config.toml
n_layer = 19
d_model = 64
n_head = 2
n_kv_head = 2
head_dim = 32
d_mlp = 128
vocab_size = 512
activation = "gelu"
norm = "layernorm"
norm_place = "pre"
norm_eps = 1e-05
positions = "rope"
rope_base = 10000.0
rope_fraction = 0.25
qk_norm = false
attn_scale = 0.177
bias = "all"
tie_embeddings = false
parallel_block = true
init = "normal"
init_std_qkv = 0.0625
init_std_o = 0.0101
init_std_up = 0.0625
init_std_down = 0.0101
optimizer = "muon_variant"
lr = 0.00885
lr_mult_o = 1.5
beta1 = 0.93
lr_head = 0.0127
grad_clip = 0.5
warmup_steps = 200
schedule = "wsd"
decay_fraction = 0.889
decay_shape = "pow"
final_lr_fraction = 0.02
batch_tokens = 16384
seq_len = 1024
doc_mask = true
train_tokens = 91960000
steps = 5613
dataset = "wikipedia_en"
Each number is 128 + 24 x the weight over its row's rms, rounded and kept within 0 to 255. Layers, rows and columns count from 0. The size above them is the row's rms in percent of the matrix's.

# layer 5 MLP down, 64x128, rms 0.129, rows 0-53, columns 0-127
size [100 104  99 100  89  96 106 116  99 100 104  92  95  97  90 105 103  99  91 103 107 107  89  99  88  95 105 109  99 105  89 108 106  98 102 106 105  86  88 101  92 100 101 102 110  98  88  92 107 110 105  96 116  88]
[[128 135 136 102 161 164 133 158 143 160 163 175 117  74 151 121 102 128 143 136 111  54 141 100 160 146 161  96 126 150 140 118 117  96 115 163 188 122 132 129 109  71 132 147  90 166 174 123 116  95 130 115  95 132 115 143 119 123 131 154 129 113 105 139 114 108 111 109 169 127 141 100 112 119 154 131 129 157 130 147 126 102 146 147 123 121 134 135 121 144 144  93  94 154 128 173 125 102 126 130 136 163 180 119 137 157 138 130 104 127 152 113 139 115 101 146 148 150  92 117 109 103 121 111 149 124  72 100]
 [139 109 136 136 120 107 135 152 184  98 125 118 118 175 147 112 158 152 142 133 105  93 144 130 121  68 129 123 107 155 103 125 140 134 143 107 114 139 172 101 144 118 106 129 152 159  95 124 142 105 152 111 108  87 109 117 119 147 105 137 123 101  88 100 127 128 113 178 134 157 124 131 137 142 177 100 144 132  80 102 111 115 117  84 146 121 135 117 149 137 123 133 139 159 112 121 114 112  89 151 115 168 125 133 116 176 151 109  90 144 138 147 133 118 159 160  88 195 123 172  91 139  80 141 112 131 121 147]
 [145 131 168 131 150 109 120 161 195  91 103 117 142 130 138 143 142 112  97 137 122 112 140 173 129 111  82 110 111 108 107 129 102 129 150 118  87 147 113 142 145 102 140 138 152 122  87 148 146  97 145 154 126 135 127 108  99 108 115  94 110 150 119 119 112 134  82 161 128 173 147 104 138 136 166 149 127 112 156 135 191 129 130 108 155 137 190 120 119 122  90 112 143 133 124  94 174 134 114 144 129 120 117 192 102 136 135  89 123  82 120 146 127 154 130 112 136 157 149 152 149 123 108 135  89  87 148 122]
 [135 181  94 168 119 115 149 114 146 147 125 125 144 136 147 121 111  61 100 122 152 178  98  88 141 185 107 104 133 133 167  97 105 121 112 136 107 133 177 160 109 108 122  78 117 104 115 155 103 122 115 126 115 115 134 119 112 118 100 122 119 106 110 113 161 104 127 137 128 113 103 186 144 122 128 139 115 120 104 102 140 173 137 138 135 133 110 127 107 162 134 126 131 136 113 140 148 136  91 119 106 106 162 126 164  75 146 170 125 134 142 166  75 109 146 145 139 130  77 150 130 149 118 141 138 171 124 136]
 [131  90 134 133 131 171 101  83 128  94 133 128 100 131 126 125 130 117 133 113 140 103 133 132 136 109 160 129 143 107 108 105 114 126 112 137 117 130 138  86 107 135 154 123 130 135 152 128 136 176  75 105 150 139 156 106 121 119  90 126 122 150 139 154 110 162 143 150  83 142 147 115 128 142 125 117 131  87  87 114 135  98  81 164  98 158 143 102 151 168 104 167 181 164 137 153 136 145  92 135 153 154 149 143 118  90 145 101 134  95  96 111 118 175 116  92 134  92  95 118  69 116 106 153 128  86 124 130]
 [119 146 107 125 123  83 121  56 110  98 143 166 132  99 135 137 141 139 154 161 137 129 136  97  89 106 162 151 131  98 127 141  86 130 127 130 143 152 144 129 122 148 144 139 134 136 191 132 148 126 114 106 148 108 157 124 146 114 102 119 145  76 131 151 132 151  84 116  89 131 146 128 118 124  93 108 140 101  85 163  67 124 125 131 161 121 114 141 114  98 135  66 154 119 136 107 112 127 157 178 113 167 111 123 128 135 116 109 103 122 134 113  85 129 109 136 187 110 128 143 122  98 102 136 130 160 147 141]
 [171 131 160 158 138  89 110  92 123 119 133 150 105 178 189 138 134 112 125  88 197 108 117 129 109 123 149 122  86 122 107 148 132 147 126 154 135 121  84 125 146 142 115 149 136 116 114 137 122 168 125 135 120 153 153 109 139 122  90 148  99 161 114 145 140 119 112 111 145 140 120 157 117 138  92 110 143 182 111 105 141  70  95 115 155 171 128 126 140 119 144  89 127 123 138 117 144 158 136  80 111 114 138  98 165 145 157  83 138  84 161 114 143 114 123 133 123 159 158 157 138 138 130 151 157 140 128 102]
 [142 129 138 136 140 129  99 134 145 117  88 126 111 111 154 147 103 154 156 114  88 177 149 105 122 125 133 137 162 118 105 151 131  90 135 154 155 162 115 115 148 101 117 106 120  97 138 153 100 110  88 130 117  96 135 148 110 152 139 102 130 111 137 108 116 178 158 116  76  91 118 129 148 156 125 111  98 124 157 142 121  92  93 104 184 122 120 108 144 127 117 134 143 126 134  99 133  97 126 165  76  97  97  94 168 115 137 100 113  99  89 109 136 157 151 123 169 123 111  94 131 143 158 100 127  80 107  85]
 [124 146 114 117 157 158 123 123 103 132 105 182 132 154  76 136 113  65 139 155 111 153 151  99 133 140 146 180  72 104 106 129  90 116 144 154 161 119 139 113 124 142 126 152 115 121 111 166  97 118 111 100 135 120 142  94 108 157 133 146 152 169 130 148 123 100 128 129 141 105 108 124 150 117 114  91 135 118 113 130 101 168 110 101 153 159 139 122 132 139 120 175 138 135 135 124 104  98 160 151 117 110 125 129 116 120 126 136 133  90  98  99 164 173 129 159  85 133 113 160 174 132 117  84 174 151  97 131]
 [119 143  72 140 141 182 146 136  81 171 133 130 137 143 124 143 147 120  90 140 137 113 146  88 180  92  86 122 119  88 127 142 125 143 125 106 131 137 130 109 123 120 161 184 126 140 142 135 132 128  91 130 163 140 132 105 152 147 182 124 159  99 162 136 128 137 108 108 123 164 124 155 116 143 123 106 134 117 109 137 124 139 128 189 129 116 107 128 149 128 154 184 108  66 118 114 130 122  81 112 114 130 162  80 127 112 125 156 122 138 183 125 145 127 156 113 137 147 133 162 138 126  95 157 125 110 137 155]
 [112 145 147  68  78 116 125 107 124  96 176 166 137 161 114 134 112 133  73 109 129 145  92 169 144 105  96 118 111 131 101 105 132 119 137 103  72  99 152 163 103 110 104  95  86 160 101 117 100 167 129  90 120 151 124 152 115 110  98 102 133 137 118 134 135 120 102 120 111 123 121 141 145 120  78 127 176 140 145 133  91 149 131 131 156 120 100 109 127 120 124 143 102 153 181  65 138 131 159 137 123 161 129 133 122 116 123 158 100 129 113 136 147  96 123 128 133  91 133 105 116 136 145 119 116 168 123 123]
 [130  94 125  99  81 158 138 153 159 104 144 131  92 128 115 121 107 144 104  93 120 103 128 208 145 120 105 125 141 158 116 123 128 181  75 138 102 133 128 104 122 110 123 136 120 120 115 127 136 130 102 107 154 113 130 168 125 141 134 159  92 129 125 141 135 183 131  91 132 180 186 136 109 151 126 126 139 100 116  84 125  91  70 140 105 108 130 122 113 164 115 103 128 125 112 125 167 117 146 113 153 154 112 136 117 163 147 111 143 143 110 140 104 157 105 115  97 109 119 136 138  96  75 141 112 151 127 102]
 [102 128 143 121  78 151 102 150 111 143 152  78  96 102 110 101 140 144 136 128 150  85 115 142 149 145 173 109 137  89 111 100 121 113 130  83 127 134 113 118 115 131 112 107 130 151 102 127 140 120  93 143 140 125 109 174 159 108 177 122 123 134  95 132 107 124  92 146 145  76 175  56 114 119 143 100 105  96 135 121 163 113 130 145 116 122 134  98  95 129 157  67 134 156 126 159 155 132 163 104 126 115 120 119 136 142 157 129 149 180 131 141 121  98 131 134 115 123 182 153 112 149 132 119 124 119 144 134]
 [117 136  99 122 135 113 135 108  99 130 150 165 137 196 104 151 107 145  90 139 130 111 102 118 153 119 110 103 163 116 130 106 115 142 130 169 139  93 129 114 134 142 120 163 142 120 131 135 116 169 108  95 153 168 182 118 114 114 140 155 158 158 101 163 125 118 152 141 122 122 113 109 126 110 104  99 155 134  95 133 110 111  99  97 118 109 142 104 106 109 100  79 111 131 137 135 111  87 192  87 164 141 142 109 111  90 161 145 153 142 138  95 125  86 117 113 139 117 120 124  91 170  81 142 116 123 106 159]
 [107 100 153 124 115 158 111 130 110 121  92 138 146 139 118 117 107 130 101 184 128  94 106 136 144 140 117 126  98 175 157 163 147  89 125 145 139 120 127 130  85 132 158 144 123 114 144  99 114 128 123  92 137 158 145 161 105 123 142 108  81 148 100 123  99 119 136 136 119 102 137 134 129 100 134 176 142 152 109  97 121  90 132 124 144 123 139  76 129 106 144 132 121  97 127 133 133 167 126 132 199 165 141 125 110 164  94 120 107  98  81 159 121  95 111 148 195 145  98 126 138 131 150 103 138 108 122  75]
 [151 127 122 117 140 102 106 148 130 143 119 192 153 152  85  81 174 162 143  98 146 118 119 160 134 120 159 131 135 122 118 112 123 121 115 130 127 132 127 124 107 161  67 126 134 169 167 130 125 118 135 104 141 110 142 129 152 112 136 124  70 148 152 126 117 130 140 152 145 106  85  87  90 142 125  84 101  86 101 121 186 113 162 164 121 162 107 118 162 148  83 140 110 126 139 135 129 121 150 103 119 140 159 119 140 108 129 104 136 119 169 130 156 138 129 115 125 154  77 108 106  93 101 123  88 119 109 116]
 [127 175 156 145 146 135 107 142 116 157 164 143 143 163 114 133 100 133 144 105 119  96 141 127 128 143 110 114  74 122 133 113 160 121 168 167 130 170 138 135 154 119 121 106 115 119 118  96 157 145 111 164 135 178 163 148  90  93 115 120 144 160 130  64 118 122 143 107 111 129 135 116 125 148 138 189 161 117 112 161  99 186 153 171 107 124 121 122 123  83 134 135 116 187 127 136 150 140  86 108 153 140 163 115 149 120 139 118 117 123 129 135 123 138 127 154  98 163 142 142 113 134 113  85 151 145 107 151]
 [100 168 127 151 118 117 105 135 134 107 156  90 134 141 116 144 140  71 140 118 134 120 155 152  89 119 166 128 154 146 131 104  89 112 119 124 156  74 142 142 123 105 152 117 128 126 140 141 123 126 110 164 134 178 164 168  99 119 118 163 117 115 122 154 113 127 107 124 151 129 132 132  96 121 153 147 129 134 184 117 112 153 109 107 114 100 156 113 163 104 149 117 115 139 140  84 120 140 137 107  95 112 174 171 170 126 153 167 111 135 128 102 103 100 122  95 105 179  92 103 148 124 161 105 131  79  97 144]
 [134 150 113 123  89 145 117 137 104 147 127 170 122 111 142 125 129 147 130 125 150 149 102 114 108 140 207 134  91 169 118  73 190 119 107  97  92 129 137 155 121 114 142 109  96 148 138 163 106 172 164 103 112 171 108 167 126 151 122 139 117 126 126 141 117 123 147 181 134 138 159 131 133 146 115 141 163 103 153 106 120  97 141 121 125  90 103 103  93  95 159 131 130 156 162 152 163 138 153 113 103 139 100 127 170 140 133 149 118 111 113 118 153 120 117 120 161 105 112 146 105 133  85 147 144 141 162 122]
 [142  81  93 124 146 108 131 126 112 111 165  96  75 136 101 121 151 135 148 142 148 136  92  57 132 144 121 168 119 138 102  99 104 142 163 148 128 142 174 151  92  83 137 106 125 126 126 152 147 129 134 103  97  87 140 101 120 112 110 132 136 149 184 161 135 104  78 130 110 136 115 127 157 145 154 148 155 104  94 145 136 110 152 105 180 124 141 159 129 119 103  93 179 161 137 147 125  82 109 131 106 130 110 121 114 130  91 117 131 117 143 133 117 127 126 123 105 115 179 116 143 131 140 149 137 133  88 139]
 [132 144  93 133 106 127 123 119 145  82 103 152 127 116 107 135 121 144 149 128 110 123 152 142 133 137 109 163 162  93 144 186 161 125 119  78 117 136 157 119  99 105 145 122 151 129  94 125 115 115 105 136 156 115 114 160 125 122 157  94 131 116 125  58 142 181 155 101 125 161 120 120  97 151 134 111 134  92 153 120 162 109 124  92 158 156 104 108 110 132 159 123 147 184 117 122 118 129 121 109  62 141 147 100 105 134 111 115 117 129  67 135 114 164 138 112  88 118 137 134 165 125 108 149 142  99 118  89]
 [169 173 171 150 123 142 161 155 127 126 110 111 143  86 135 139 125 143 128 116 166 110 126 104 127 147  83  76  86 129 117 121 144  85 170 122 161 151 147 140 148 158 139 124 145 126 150 130 183 152 122 164 154 112 132 125 141 115 107 143 137 139 138 106 120 161 158 153 145 143 165 114  94 157 160 128  92  99  94  85 144 107 139 166 102 114 144 127 128 166 118 153 141 126 107 155 129 143 122 160 123 137 113 105 129 147 120 127 117 152  93 154 122 115 194 132 154 129 121  98 116 127 104 127 103  66 126 156]
 [129 140 156 118 164 113 126 133 158 120  86 147 117 117 117 117  89 177 116  99 112 120 129 106 147 137 115  76 154 192 115 141 100 153 123 158 118 102 131 157 137 147 144 165 155 151 105 104 107  96 134 115 123 138 134 156 106 107 108 162 151  72 127 136 123 140 130 122 127 141  91 156 168 106  81 122 155 128 126 108 102 124 124  97 159 135 129 135 123 118 139 146 176 147 114 161 152 124 115 140 121 122 118 151 128 159 122 122  90 139 151 144 152 146 117 142 123  78 147 136  57 137 161  97 173 136 103  85]
 [105 161 131 140 164 134 160 113 116 144 135 115 154  63 138  88 161 122 174  66 128 141 115 132 128 132 158 112 132 129  61 163  78 171 138 115 129  99 119 135 140 133  89 100  84 133 136  95 116 104 140 168 111 142 121 126 171 153 154 131 137 138 123 112 132 154 138 116 100 103 135 119 115 122 126 108 104 106 154 141 137 151 143 128 166 113 112 108 121 157 178  92 135 139 119 134 132 137 141 133 113 150  83 118 122 171 112 131 127 131 114 161 112 171 134 116 127 114 165  81 110 127 135  92 167 106 149 120]
 [133 116 116 159 124 113 130 132 144 144 105 135 144 131  79  85 124 127 130 140 127 176 126 117 119 139 126 113 114 146 105 190 131 103  60 121  90 118 132 126 161 131 124 162 143  90 150 102 118 127 129  99 132 112  92 128 128 127 140 115 150 165 117 134 175 130  85 133 150 118 140 167 137 140 136 156 157 152 162 125 114 104 152 123 194 158 135 138 130 148 120 186 104  74 158 145 113 105 123 147  91 113  79  99 117 136 119  99 117  96 137 122 141 156 111 153 135 130 148 133 102 130 137 162 106 113 176  98]
 [129 101 111 183  76  92 113 167 172 154  77 106 166 136 143 124 157 119 130  82 120 118 157 172 144 154 117  88 150 132 187 130 132 134 148 156 160 118 123 132 136 139  98 101 100 105 124 115 120 119 109 112 141 157 149 104 138 143 116 141  85 134 128 132 161 129 135 154 164 131  81 103 140 122 123 125 134 111 108 139 112 138  94 125 155 157 120 158 127 155 121 156 137 144 135 114 117 154 136 188 145 154 147 136 115 174 127  96 122 136 136  99 170 166 135 168 126 131 122 147 145  99  98 120 149 117 162 144]
 [138 149  99 138  99 126 111 115 156 124  90 168 101 115 113 110  95 129 126 175 127 164 138 111  95 130 132 140 136 136 120 137 167 133 120 148  96 107 188 140 136 133 158 115 135  99 165 156 147 127  88 148  89 108 134 153 163 107 125 118 117 123  67 139  71  86 118  95 119 124 134 119 135 123 131  91 146 156 110 135 101 114 109 167 122 164 107  79 121 115 140 141 130 130 149 144 101 143 150 104 174  94 117 118 147 153 123 188 183 125 139 146 121 140 162 123 150 113 136 103 169 114 152 133 135 118 141 116]
 [176 105 134 133 167 140 140  86 113 156 128 132 132 133 106 106 106 140 133 159 110 161 106 183 132 111  92 151 125 122  80 126 164 157 123 122  97 124 148  87  99 132 113 132 130 125 115 124  95 152 169 113 102 119 105 142 106 147  92 103  81 112  97 146 139 149 126 122 125 145 113 157  98 138 154 150 175  96 124 160 108 124  93 180 114 126 101 143  99 132  92 123  84 136 134 141  92  94 148 103 122 109 125 166 115 113 116 132 145 152 174 157 107 109 104  83 176 119 116 151 136 122 112 153 124 113 110 135]
 [136 121 153 124 115 116 154 140 155 137 123 126 170 160 125 113 143 131 138 102 121 145 188 146  90 145 170 134 130 136 146 151 133 137 172 155 137 152  91 125 167 148 114 184 128  75 175 130 164 115 140 138 127 117  95  93 125 161 134 178 152 119 160 121 150 113 156 125 138 124 106 132 141 137 115  57 139 123 169 137 120 110 146 135 105 119 109  86 133 149 125 126 102 155  94 128 149 149 104 164 146 152  85  97 142  95 149  88 145 130 129 124 112 143 135 150 141 112  94 116 156 142 100 142 135 123 178 115]
 [150 109 127 135 132 128 128 127 101 132 122 136 154 135 124 144 128 138 123 101 148  88 105 100 117  93 115 128 101 151 124 144 163 169 169 114 134 142  93 105 166 130 154 141 127 150  87 123 121 165 126 118 139 155 156 101 111 103 151 139 130 117 112  74 102  88 149 151 106 143 130 107 113  98 152 202 125  76 111 146 135 160 143 108 105 174 118 143  98 109  98 112 131  86 145 124 148 107 109  74 102 123 161 138 176 131 146 151 149 132 129 168 161 143 130  91 111 132 129 133 125 146  83  72 131 132 120 115]
 [130 119 119 101 156 173 114 135 132 111 114 140 152 146 121 168 168 110 108 144 121  76  70 195 112 161 114  75 154 136 133 124 142 117  90  92 114 105  75  79 147 113 123 140  89 132 128 137 149 171 151 130 128 123 124 141 142 138 159 118 154 130 154 136 129 110 124 142 119 118 138 114 106 123 134 133  89 117 144 131 126 118 131 166  80 114 169 173 132  99 186 122 137 114 147 164 148 145 121  97 120 106 104 109 120  85 135 117 141 100 128 117 112 106 162 122 152 157 114 118 136 121 125 125 107 117 104 176]
 [119 162 127 105 146 112 167 135  74 138 169 104 129 147 133 144 157 122  93 119 112 149 138 112 123 117 119 133 113 133 162 103 103 148 136 115 138 143 103 158 106 115 123 146 121 130  78  91 123 146 131 103 152  60 122 133 156 110 131 156 125 144 159 167 137  73 117 137 106  71 104 117 106 126 117 131  79 168 100 111 103 108 157  97 135 117  99  92 138 120  79 144 128 138 150 150 103 160 141 102 154 150 124 100 108 141 129 123 136 155 137 103 153 133  93 134 128  75 142 146  85 161 104 136 134 153 107 102]
 [117 156 146 146 116 129 143 131 133  88 133 132 116 101 133 126 102 145 121 131 147 140 111 145 176 131  97  86 175 136 157 150 156 103 149 179 162 129 135 136 122 152 106 155  98 156 127 165 129 146  92 132 132 126 117  98 171  86 154 130 121 110 139 131 118  85 127 167 133 173 111 153 126 157 108 149 113 123 122 170 132 151 102 158 143 136 157 126 167 106 116 166 159 102 142 126 142 102 125  99 172 148 150 129 125  97 149 180 118 174 176 134 154 124 104 141 196 118 106 128 131 131 121 100 128 141 108 118]
 [140 122 113 149 171 151 138 131 133 128 109 135 148 114 108 138 120 126 165 183 116 134 134 156  92 123 111 134 180 101 145 122 121 150 116 130 134 133 138 129 157 130 139 129  68 112 153 154 115 137 129 135  99 101 116 148 117 159 126 130 118 127 111 138 132  98 121 107  92 138 131  87 144  74 155 152 158 111 113 122 127  89 149 127 130 163 151 139 148 148 104 128 154 142 116 113  92 122 131 138  91 115 145 194 145 135 107 161 121  74 112 129 145  79  91 145 116 107 166 144 163 127 201 132 130 170  82 127]
 [116 168 162 121 125 103 137 110 135 142 130  87 176 132 122 168 146 150 116 164 127 151 156 159 104 110 144 151 142 117 107 139 122 119 110 140 115 102 103 121 110 115 111 100 126 115  96 152 131 151 116 128 134 108 138 121 166 134  84 147 148 155 113 107 116 126 126 151 186 144 129 151  98 132  91 159 166 110 167 105 143 161  92 131 102 167 147 136 123 140 131 120 150 166 120 122 111 127 153 132 161 139  98 138 125 118 131 120 102 141  99 108  92 157  49 134  99 141 122  96 122 151  70 146  63 151 124 114]
 [114 116 152 150 156 128 117 145 122 149 126  93 119 140 174  89 113 139 150 113 127 138 160  71 146 120 162 138 168  95 120 141 159 101 152 154 162 163  85 157 106 118 141 102 195 120 122 112 143  96 148 129 106 117 150 126 147 125 122 141 131 134 141 117 146 107 144  97 153 100 112 151 141 165 115 132 157  95 128 123 100 110 172 133  91 137 111 115 163 100 126 125 116  99 153 102 135 123  97 180 120 135  89 160  92  96 105 123 134 123 145 121 154 113 113 163 120 134  71 178 107 128 125 149 109  98 140 130]
 [114  95 129 112  93 132 143 178 107  98 135  99 117 116 120 131 126 135 117 112 160 116 151  90 150 111 130 125 179 169 114 107  99 122 157 122 132 121 138 150 133 179 141 149 145 167 146 152 127 139 135 114 135 108 114 142 123 120 119 118 123 149 130 156  97 115 100 137 128 117 127 147 137 156 123 100 113 174 150 136  98 136 108  56 142 128 138 125 169 123 122  95 151 122 185 107 134 115 151  79 172 159  81 134 131 114 153 135 122 161 165 121 154 117 125 134  91 113  83 146 118 107 168 101 167 164 142  86]
 [113 124 138 142  38 138 140 107 138 105  92 121  82 170 100 141 128  93 145 146 125 141 150 147 129 120 117 159 101 116 132  68 151  84 165 109 101 129 106 116 156  93 120 135 104 145 115 122 105 131 147 114 119 121 100 123 141 158 153 155 138  97  96  88  95 143 137 179  96 120 102 155 134 117 119  88 152 126 128 116 147 113 143 113 164 130 177 144 112 113  95 138 128 133  66 129 166 170 156 121 115 134  97 122 103 133 145 127 108 139 110 147 125 146  98 119 123 120 138 121 125 128 134 140 111 147 156  85]
 [116  91  87  96 125 173 156 126 143 160 168  99 127 105 128 159 124 138 128 133 122 102 144 157 110 130 136 172 126 158 123 112 162 120 125 139 133 126 133 134 122 103 128 119 122  96 135 104 141 127 148 127 128 143  98  93  85 113 172 125 133 141 146  75 179 102 125 117 135 173 144 113 112 132 162 167 115 145 173 130 150  99 101 134 144 116 141 142 118 119 138 136 118 106 162 132 177 152 122 160 149 171 182 157 123 101 135 193 149 134 134 107 134 130 103  98 178 146  92 126 134 163 159 120 136 158 124 131]
 [108 130 160 118 121  95 117 108 109 133 133 136 137 158 138  89 119 146 131 112 140 149 172 142 198 104 148 116 160 126 126 161  54 150 158  63 120 130 129 120 118 146 181 110 145 114 138  76 124  92 117 121 135 131 173 121 108 128 129 117 124 134 139 113 122 190 135 126 191  96 129 121 130 122 113 176 136  99 159 153 116 164 137 103 136 116 131 112 119 125 111 145  89 112 107 116 131 158 114 111 131 123 102 115 131  97  89 138  99  94 160 115 106 128 124 107 126 123 158 148 110 126 167  99 132 127 113 152]
 [113 101 145 117 167 130 159 155 138 110 116 121 162 110 126 114 164 100 127 116 119 117 119  79 123 139 153  97 128 159 180 146 132 159 136 134 142 129 117 148 125 127 141 123 129 107 171  77 166 136 192 144 142 129 137 101 131 135 135 175 123 126 163 161 168 121 125  97 130 112  77 115 110 140 104  97 123 132 177 115 106 105 139  89 121 117 135 129  86 124 131  88 120 156 117 136 167 138 124 142 139 139 147 146 105 128 139 130 162 127 121  81 103 109 146 137 110 163 109 132  87  63 149 127 109 166 172 118]
 [116 132 145 151 160 138 119 145 105  86 141 128 111  96 145 116 132 196  96 134 128 137 125 171 124 110 151 109  94 139 136 106 185 138 136 132 128 141 140 163 122 107 117 134 130 147 134 106 128 131  87 125 111 150 172 108 163 142 126 160 160 154 130 140 131 102 106 113 132  94 134  97  99  96  94  81 140 134 125  96 134 129 114 147  94 136 135 117 103 123 149 154 136 144 116 148 138 129 126 127 153 190 164 128 105  70 111 111 147 108 135 112 123 146 191 188 102 129 106 120 134  88 137 140 140 136 139 185]
 [129 106 113 154  82 137 136  84 175 115 124 109 133 119 158 120 163 122 112 107  86 105 134 136 153 102 149 139 160 103 132 157 132 124  83 115 155 137 136 176 151 131  64 105 113 137 115 145 131 143 113 131 147 113 133 130 123 122  94  98 163 151 155 162 112 149 121 123 108 104 126 168 101 114 143 126 135 159 127 172 147 145 168 168 140 121 120 124 132 179 140  95 116 158 134  84  95 117  86 112 162 125 107 142 119 155 117 133 134 179  95  99 148 151 142 144 117 145 146 134 174 120  83 109 123 146 119  89]
 [122 131 138 142 142 113 175 137 120 119 110 145 116 152 161  81 117 100  68 171 106 140 138  95 104 140 165 152  98 104 143 163 180 116 104 140  89 155 129  95 127 103 149 108 152  86 117 155 124  83 169 124 157 152 114 104 133 135 127  85 147 103 123 132 126 103  84 145 189 132 111 114 100 136 105 101 121 129 160 127 105 114 118 106 110 130 117 134 116 138  90 137  85 138 145 152 148 150 105 140 135 116  97 113 140 172 112 138 126 121 116  98 122 147 127 135 146  92 190 123 136 163 147 146 115 120 118 111]
 [153 106 129 118 148 101 146 148 109 114 168 144 158 116 104 122 163 154 118 113 158 138 145 156 106 127 122  80 159 109 134 115 102 133 155  95 134 140 138 126 154 125 131 110  88 122 167 131 131  93 122 177 108 149 134 143 128 110 144 131 110 142 139 130 150  96 102 140 168 148 154 106 121 117 142 177 111 177 118 152 133 166  65 103 108 131 156 122 134 106 105 105  99 157  93 147 155 144 132 118 153 106 128 114 201 132 151  95 143 137 138 176 177 109 142 120 156 140 116 122  93 114 128 168 120 166 121 112]
 [ 98  97 146 109  97 146 114 159 150 113 132 110 125 138 150 175 134 130 139 101 187 162 131 139 173 147 110  97 127 119 134 104 106 111 122 102 132 138 128 133 135 161 147 145 149 146 103 148 148  83 117 153  99 105 121 191  79 164 163 124 109 141  94  71 168 158  99 149 120 136 161 171 139 118 138 151 127 110 133 137 108 153 131 118 137 141 141 172 157 117 135 180 111 100 141 130 145 119 161 150 114 120 125 122 120 114 165 168 101 131 143 124 107 121 146 108 138 130 166 134 130 163 151 143  75 138 143 145]
 [120 101 136  93 103  98 116 114 113 140 146 131 126 146 129 153 141  92 117 120 122 131 149 151 128 161 140 174 108  93 146 109 105 106 127 155 137 152 121 169 120  66 146 113 163 132 118 146 121 100 120 154 126  96  74 107 104 104  99  92 129 111 139 138 121 113 148 179 167  88  80 120 154 121 145 156 138 131 175 152 139 153 109  68 122 146 111 173 157  97 136 108 116  83 179 117 161 150 137 157 132 111 127 130 147 158 119 151 151 149 120 132 104 147  91 132 117 104 131 160 119 154 144 139 147 123 145 124]
 [ 94 189 155 117 126 112 150 138 134 115 110 147  82  94 118 140  96 129 145  95 104  97 129  90 138 126 115 108 131 147 119 119 123 108 112 150 127 141 116 169 165  95 144 160 123 147  98 138 132 130 165  97 131 113  82  98 143 150 125 106 180 102 143 155 139 148 145 112 107 130 172 110 164 109 140 145 120 150 172  98 128 119 110 123  85 127 104 129 122  85 119 136 125 127 118 148 132 113 177 144 146  81 191 124 101 134 111 122 100 109 110 132  97 101 111 103 143  97 153 141 163  90 141 135 109 100 159 113]
 [161 119 137 106 159 104 144 117 139 142 145  62 111  77 127 144 118 115 187 105 136 130 128 165 133 156 111 105 118 141 167  89 101 105 108 126 124  93 116 122 121 124 113 109 172 128 118 130 116 156 131 121 155 137 170 136  97 132 110 112 151 154 124 147  75 110 136  85 100 122 152 171 109 120 101 133 111 108 118 160 122 113 165 124 157 147 119 147 105 106 147 143 136 160 157 144  85  97 109 139  83 108 129 139  74 146 119  96 150 112 112  99 160 138 127 119 105 139 106 103 185 108 141  94 117 132 129 152]
 [102 141  83 163 166 131 131 145 107 140 114 145 142 132 114 132 128 177 143 140 126 134 110 113  99 192  74 104 155 169 148 121 127  86  95 145 143 159 139 115 111 147 117 124 140 130 121 146 150 110  98 140 128 147 116 146 176 135  73 139 138 150 121 140 121 167 130 156 131 149 156 143 194 101 116 156 163 166 134 125 144 158 108 131 145 127 150 158 115 142 130 156 147 154 134 130 121 125 109 105 120 103 126  96 125 184  74 121 155 131 129 136 129 137 128 104 139 167 182 111 144 138  99 147 135  84 130 110]
 [153  97 130 113  98 114 146  99 132 152 130 124 127 139 116 109 105 131 116 129 128 104 185 130  91  79 126 166  95  75 192 150 121 128  94 135 120 105 139 116 136 136  77 110 158 123 128 129 132 140  87 146 115 140 172 167 207 133 132 145 113 121 148 123  96 133 134 136  99 144 140  88 130 155 139 153 134 130 146 130 116 136 161 172  92 105 147 135 143 113 135 160 111  92  74 136 127 123 130  94 120 123 148 126 142 119 100 108 129 164 121 168 154  79 154 113 120 120  93  91 138 116 129 150 129 136 127 138]
 [113 105 106 139 170 167 107 110 131 159 139  91  87 127 181 120 125 147 114 127 122 139 116 119 121 149 128 128 129 137 109 103 121 127 145 106 120 123 121 105 109 138  98 125  99 132 139  71 122 163 128 142  83 159 113 155 112 156 107 141 125 123 115 108 137 133 162  60 149 133 139  98 104 119 106 104 156 109 113 122 142 107 121 152 144 154  75 152  83 150 129 149 131  98 138 104  94 135  96  90 122 102 152 117 102 104 101 140 133 117 111 141 122 160 140 107  74 114 106  66 109 104 187 122 174 142 125 126]
 [121 109 147 164 166 141 157 126 119 167 102  92 160 135 144 129 152 123 124 109 115 107 120 141  87 121  98 128 104 112 175 113 190 144 168 108 133 143  75  83 139  94 152 148 182 124 145 106 175 110 143 132 175 151 135 139 103 116 130 139 146 118 129 115  89 152 135 111 141 134 170 146 111 138 135 116 102  96 145 123 128  94  91 134 111 124 161 116 133 125 171 144 127 148 145  93 177 109 130 132 141  97  92 114 132 104 163 104 146 116 133 186 149 127 107 104 149 131  97 115 125 105 103 126 117 146 114 119]
 [154 145  84  88 149 112 101 123 107 136 174  98 115 158 149 106 102 136  91 134 132 129 115 136 119 143 114 106 112 102 113 137 121 160 112 155 135 154 112 132 120 203 187 123  74 129 107 101 150 144 138 161 134 116 122 159 143 131 106 119 138 166 130 140 166  82 152 122 126 141 134  84  84 133 119 133 133 112 160 119 137 148 176 114 140 119 171 143 127 153 168 122 156 110 136 101 131 105  98 120 147 118 129 119 149 140 149 157 141 133 160  81 124 117  89 116 124  81 107 166 137 166 127  94 143 113 116 144]]